Weights of a small GPT-style language model, trained from scratch on English Wikipedia: no biases in attention or MLP.
Each number is 200 + 40 x the weight over its row's rms, rounded and kept within 0 to 999. Layers, rows and columns count from 0. The size before them is the row's rms in percent of the matrix's.

# v: layer 10 attention value, 160x160, rms 0.0519, rows 63-77, columns 96-127
# o: layer 10 attention output (transposed), 160x160, rms 0.0734, rows 63-76, columns 96-127
# q: layer 10 attention query, 160x160, rms 0.0697, rows 64-95, columns 96-127
# k: layer 10 attention key, 160x160, rms 0.0705, rows 64-95, columns 96-127
v63,094,211,179,214,241,178,178,185,183,250,229,144,181,191,251,184,208,122,245,182,145,269,232,269,137,101,160,254,154,168,204,216,232
o63,098,204,143,203,194,220,140,170,152,168,198,227,233,201,167,225,182,179,222,149,230,217,228,224,223,233,313,226,170,246,213,183,174
q64,109,271,202,129,209,203,262,203,113,279,238,194,191,193,157,243,230,180,153,310,145,184,183,207,178,144,231,191,203,143,152,222,134
k64,096,197,226,178,252,197,179,175,187,139,125,178,235,213,226,166,154,139,254,159,278,165,202,190,244,204,165,243,229,276,190,265,272
q65,091,213,214,182,163,257,232,212,153,204,158,203,228,227,162,204,228,199,229,230,197,160,173,209,209,204,204,165,177,193,155,146,197
k65,099,184,168,137,220,167,214,222,176,127,207,151,172,203,194,265,188,150,231,137,233,224,205,245,228,133,214,272,237,141,129,247,152
q66,101,270,229,168,224,183,184,207,218,257,151,184,208,217,209,164,265,189,186,267,182,206,203,197,171,207,189,140,207,171,136,188,206
k66,110,228,150,178,196,201,247,216,222,119,122,184,205,287,159,235,123,147,277,157,215,173,168,226,298,120,176,248,227,196,178,199,230
q67,101,211,215,201,139,267,192,272,211,191,149,199,258,276,227,188,178,275,235,262,234,152,155,244,279,206,202,150,172,241,164,199,200
k67,088,234,239,223,208,130,270,159,225,153,248,208,146,224,181,190,190,168,147,196,182,222,255,191,167,164,213,212,273,172,195,188,235
q68,097,172,230,217,234,151,188,137,181,157,235,201,151,151,205,279,237,210,189,171,199,227,201,165,131,205,199,241,248,204,286,230,131
k68,084,188,163,225,146,242,129,206,166,269,210,256,216,251,197,162,196,265,209,211,252,211,201,217,263,237,226,150,110,248,245,172,163
q69,094,226,203,184,205,152,219,145,203,215,135,180,139,154,201,151,181,139,151,186,85,245,234,164,153,177,126,201,190,149,169,146,216
k69,108,245,168,156,210,215,214,236,209,111,117,193,231,290,198,284,124,162,300,220,207,192,130,203,257,99,192,245,265,213,177,245,221
q70,098,153,227,198,254,154,190,137,229,250,189,183,143,88,159,176,239,114,158,141,146,238,232,110,104,180,170,215,185,143,235,160,152
k70,098,228,172,140,173,208,216,194,199,144,164,204,221,253,219,248,138,198,268,199,215,176,158,194,247,112,189,249,214,177,174,247,203
q71,085,239,221,174,185,207,215,203,203,255,147,239,194,137,192,159,173,198,206,149,154,245,242,238,155,218,170,157,188,213,160,153,251
k71,079,157,149,123,261,191,253,169,195,152,206,191,239,185,160,210,247,155,181,235,161,203,153,214,169,166,198,254,227,212,213,262,231
q72,084,139,208,218,166,185,187,178,200,210,139,225,125,133,187,151,218,143,178,143,162,248,219,241,175,230,158,197,173,185,155,186,204
k72,076,156,181,200,245,175,276,215,176,142,143,230,235,245,156,203,182,172,238,214,207,170,185,188,225,137,221,288,263,218,169,219,225
q73,088,163,210,199,161,230,185,243,185,187,264,209,284,258,198,184,191,208,207,235,224,155,183,212,291,189,213,186,125,227,175,211,210
k73,105,164,222,251,180,160,151,155,217,254,254,202,162,143,229,129,254,185,141,199,186,242,258,206,185,250,193,172,130,213,211,201,175
q74,086,159,210,236,190,183,155,114,253,173,164,168,155,197,254,211,208,133,171,199,248,165,172,139,166,194,166,231,264,199,208,186,166
k74,107,255,170,202,228,248,209,279,129,202,127,183,222,226,144,220,145,225,247,221,223,177,166,184,240,177,214,286,272,169,195,185,202
q75,092,208,249,176,226,173,215,147,239,230,131,276,201,153,210,183,240,137,218,195,145,219,224,167,161,205,100,203,205,190,228,148,246
k75,085,195,225,138,209,194,240,224,167,173,159,199,193,205,186,194,181,186,206,261,176,156,144,170,230,113,191,256,270,195,175,235,214
q76,101,135,159,190,217,204,244,176,232,211,198,196,193,166,201,218,172,143,133,280,220,124,150,193,246,160,187,208,212,228,233,145,163
k76,105,149,161,193,161,204,223,247,160,202,175,132,198,173,183,264,201,223,187,215,273,205,179,180,194,200,202,202,204,136,212,204,193
q77,084,211,233,239,139,198,151,169,218,209,167,194,201,117,231,193,217,123,179,171,172,231,285,214,138,174,145,182,195,172,283,212,141
k77,085,223,124,80,224,185,245,235,129,142,173,185,231,197,199,201,200,202,247,222,251,199,127,156,136,140,220,288,257,199,221,260,181
q78,108,217,212,202,223,207,246,153,175,206,157,252,171,139,256,217,162,247,208,214,260,182,185,188,193,251,183,221,259,271,237,203,240
k78,110,189,115,212,225,197,174,203,139,123,152,200,199,212,169,243,162,210,188,283,213,160,148,215,199,190,217,249,229,236,154,164,185
q79,105,125,148,231,200,191,144,217,178,180,152,220,145,159,159,200,213,139,251,159,239,274,159,217,166,247,227,261,175,184,219,227,245
k79,097,247,236,223,244,190,233,261,206,156,92,240,262,213,143,173,171,149,223,176,234,215,264,243,226,146,179,254,246,260,168,188,249
q80,085,311,259,208,175,132,144,218,164,184,203,241,179,190,292,268,236,178,226,274,232,144,192,163,256,208,179,167,182,201,231,199,196
k80,188,169,210,271,175,213,172,225,153,246,295,243,217,187,176,168,227,264,218,257,206,186,271,172,180,230,269,147,188,199,255,186,200
q81,118,172,193,231,167,246,219,242,229,226,289,237,269,225,217,181,188,241,229,162,251,229,186,203,280,174,233,171,230,204,200,198,154
k81,059,192,181,221,223,195,175,111,162,224,194,202,134,137,216,236,216,191,150,184,200,215,205,151,138,275,179,139,112,239,186,183,201
q82,111,230,164,145,207,150,141,115,186,251,255,247,147,215,217,261,182,282,173,289,254,206,195,145,172,196,245,227,263,269,206,241,175
k82,129,225,187,230,194,235,222,258,213,186,203,211,254,157,148,153,200,209,196,236,238,187,212,286,233,227,208,100,209,287,312,144,207
q83,098,235,164,241,217,178,268,287,199,205,217,185,238,226,183,209,157,218,197,215,282,170,212,182,238,210,282,187,269,240,180,222,231
k83,088,198,236,192,197,168,195,227,206,201,217,206,72,206,162,183,97,203,129,165,184,242,274,150,226,209,189,127,197,218,184,162,263
q84,113,235,194,171,185,205,158,143,157,113,179,138,178,246,239,171,273,239,190,168,200,188,182,289,188,233,175,89,170,223,236,247,163
k84,107,242,176,162,275,213,221,139,243,195,216,244,277,236,263,255,180,167,206,205,186,140,98,128,185,230,150,253,254,169,245,200,265
q85,115,172,170,184,227,220,224,242,203,191,235,127,127,217,159,194,172,222,225,149,198,235,97,200,265,239,260,214,207,235,130,165,186
k85,117,199,201,256,190,223,217,233,250,197,134,211,212,222,193,237,128,149,230,149,193,202,227,193,279,148,199,151,213,185,151,228,269
q86,117,208,315,218,192,241,259,238,195,166,149,242,264,170,185,211,157,244,200,130,243,256,163,122,257,192,187,151,199,173,225,191,182
k86,114,122,179,182,163,206,128,215,232,173,221,232,208,200,251,257,158,204,226,269,239,79,165,161,213,190,291,188,158,216,137,183,232
q87,112,164,108,164,197,158,205,166,265,224,197,186,221,223,166,133,168,181,181,181,158,126,196,249,246,213,160,163,259,194,187,208,224
k87,109,285,187,238,200,187,198,127,194,213,248,239,223,248,277,194,245,225,149,238,207,154,204,235,202,224,215,182,228,261,171,237,199
q88,103,199,239,213,166,223,122,232,262,159,166,190,157,252,246,192,221,165,217,196,225,270,211,157,226,260,197,181,218,198,221,129,76
k88,101,181,178,145,245,272,207,183,183,205,179,169,258,242,230,301,218,198,202,149,243,221,199,206,231,152,183,246,154,207,246,212,237
q89,118,220,228,237,238,197,166,236,198,129,185,200,285,153,260,313,264,128,238,158,253,202,205,167,98,197,202,195,280,252,221,226,140
k89,119,153,150,124,227,180,194,165,115,196,178,272,164,174,184,170,171,210,187,276,235,142,165,210,167,252,206,206,155,207,236,167,224
q90,107,275,170,229,260,200,205,229,187,213,237,221,163,199,190,209,121,180,140,166,147,200,147,162,173,218,168,191,186,191,222,169,205
k90,110,224,178,144,222,160,288,172,200,204,238,113,173,161,266,269,217,214,167,216,237,174,232,151,146,136,229,166,220,141,252,166,240
q91,117,177,181,193,188,224,163,158,179,197,208,278,169,121,176,175,116,169,147,202,252,219,235,262,129,208,203,250,221,220,248,224,218
k91,114,240,147,200,163,161,181,177,246,154,158,167,276,198,148,208,250,198,223,247,236,228,196,215,162,199,188,259,183,205,171,134,208
q92,115,226,154,146,213,213,174,183,175,107,208,217,167,249,176,161,197,242,228,175,245,246,242,270,160,210,261,175,196,146,158,248,195
k92,118,183,153,183,192,174,224,146,160,122,183,170,263,212,207,233,255,140,202,190,207,196,204,304,157,226,198,213,171,210,144,193,238
q93,121,178,123,187,186,172,182,164,171,224,180,188,195,215,257,215,273,150,263,240,176,219,177,269,116,203,206,239,198,217,241,233,155
k93,121,247,136,192,273,249,200,180,94,220,172,215,249,152,185,187,196,180,214,208,204,202,211,266,178,212,158,208,209,236,271,221,239
q94,118,199,156,175,233,204,249,182,275,239,284,266,173,185,238,179,180,205,220,189,165,228,151,185,234,198,136,188,197,214,232,170,171
k94,115,234,214,190,216,228,226,121,244,233,158,195,125,182,246,161,214,207,145,192,190,202,204,95,187,182,139,188,193,112,192,210,176
q95,109,258,270,293,188,183,190,221,246,187,245,300,193,198,163,199,126,145,167,247,225,157,192,134,232,180,151,189,244,190,204,190,211
k95,108,165,228,168,134,164,238,201,217,172,191,143,109,196,210,169,214,211,128,223,207,162,224,119,157,156,211,201,151,129,202,138,183
v64,086,184,229,170,180,155,214,157,147,136,201,165,150,200,97,188,169,181,214,287,182,177,241,207,235,188,167,207,165,169,207,198,271
o64,080,210,208,224,237,249,229,246,207,158,193,270,247,152,161,209,134,168,198,135,187,157,231,206,208,264,237,174,256,228,221,146,193
v65,085,161,217,190,135,172,182,170,169,76,213,193,181,207,175,166,225,150,240,165,211,225,185,176,182,184,166,221,246,229,229,264,213
o65,083,218,196,261,271,189,215,182,222,242,296,200,185,176,204,201,202,193,178,187,210,257,178,210,182,175,174,208,133,226,125,271,116
v66,088,199,251,265,205,223,124,245,256,185,213,268,160,130,189,222,212,201,216,222,266,145,193,202,145,200,264,233,270,187,247,255,207
o66,085,242,173,134,184,146,210,112,241,264,201,168,188,201,270,151,187,183,228,145,157,198,183,182,228,205,211,190,220,219,134,230,127
v67,104,129,123,166,171,225,244,207,193,167,224,174,224,177,217,248,179,201,177,316,204,196,197,216,221,206,195,173,219,198,226,160,319
o67,101,216,145,198,235,218,163,243,221,214,207,248,260,164,160,226,161,187,226,134,219,122,197,166,257,295,150,208,100,174,166,170,228
v68,100,289,286,241,127,219,184,244,198,255,217,186,195,167,215,160,150,209,131,212,243,230,228,191,218,171,215,198,138,199,202,178,159
o68,102,180,227,176,250,213,222,206,135,191,233,183,170,193,140,217,178,193,202,209,173,203,155,237,161,165,208,212,185,191,194,193,197
v69,099,209,167,214,252,235,300,215,136,205,183,277,178,188,212,157,196,241,213,272,252,233,204,152,159,182,230,185,249,240,212,294,224
o69,100,204,252,236,179,157,171,192,283,178,140,185,186,212,218,180,193,208,227,136,222,157,232,213,252,258,146,186,184,143,145,193,196
v70,094,121,176,170,164,207,193,221,148,223,144,148,273,320,208,271,164,125,219,209,185,157,175,125,168,261,152,154,176,184,175,166,174
o70,090,191,218,245,144,243,225,188,246,204,268,289,152,153,213,237,135,213,132,224,206,215,272,186,242,210,250,188,223,176,263,265,214
v71,089,192,203,230,147,183,124,209,282,141,206,237,179,147,135,183,211,275,113,258,181,255,196,188,243,175,189,192,236,176,236,157,244
o71,089,209,192,199,260,178,247,231,165,250,336,180,259,251,165,207,206,151,191,175,202,203,194,197,191,213,172,207,186,240,95,198,220
v72,101,177,239,237,152,153,216,218,161,233,177,211,174,163,280,200,198,180,221,219,201,158,157,168,253,212,209,177,232,275,139,232,232
o72,102,256,167,206,208,276,224,179,313,265,225,231,165,232,244,161,265,131,238,182,179,226,171,215,186,167,224,207,176,244,184,247,172
v73,077,197,202,218,188,159,194,211,185,203,212,213,244,136,219,207,165,207,122,222,152,192,152,118,211,141,189,168,214,264,151,197,240
o73,071,157,210,122,207,193,185,164,249,203,213,138,238,260,174,187,217,214,243,146,242,174,172,168,262,198,226,196,153,114,215,257,214
v74,103,136,121,218,176,186,180,199,190,124,204,296,250,225,179,182,159,238,225,182,181,221,205,193,149,163,277,193,206,219,204,241,247
o74,102,160,185,223,202,284,231,155,220,200,226,142,190,134,198,237,201,228,219,248,241,185,96,154,217,240,135,190,169,184,198,152,194
v75,088,291,219,179,151,221,210,197,203,259,220,185,239,274,207,155,193,214,209,204,165,223,169,178,162,188,254,208,236,227,149,224,130
o75,085,266,231,205,234,245,190,129,171,181,121,188,163,130,176,234,259,235,235,199,261,219,185,257,169,221,164,211,171,173,207,263,236
v76,100,161,167,159,196,253,195,215,227,268,171,225,200,144,164,199,256,240,183,114,197,268,232,196,152,261,214,191,188,178,242,277,103
o76,098,208,221,204,268,136,236,162,254,213,189,149,165,241,214,241,197,285,152,260,259,166,145,218,200,167,170,215,205,218,167,181,246
v77,085,218,179,166,205,184,196,204,159,225,142,184,118,292,202,190,198,177,240,168,119,168,226,136,183,217,147,161,155,241,252,170,257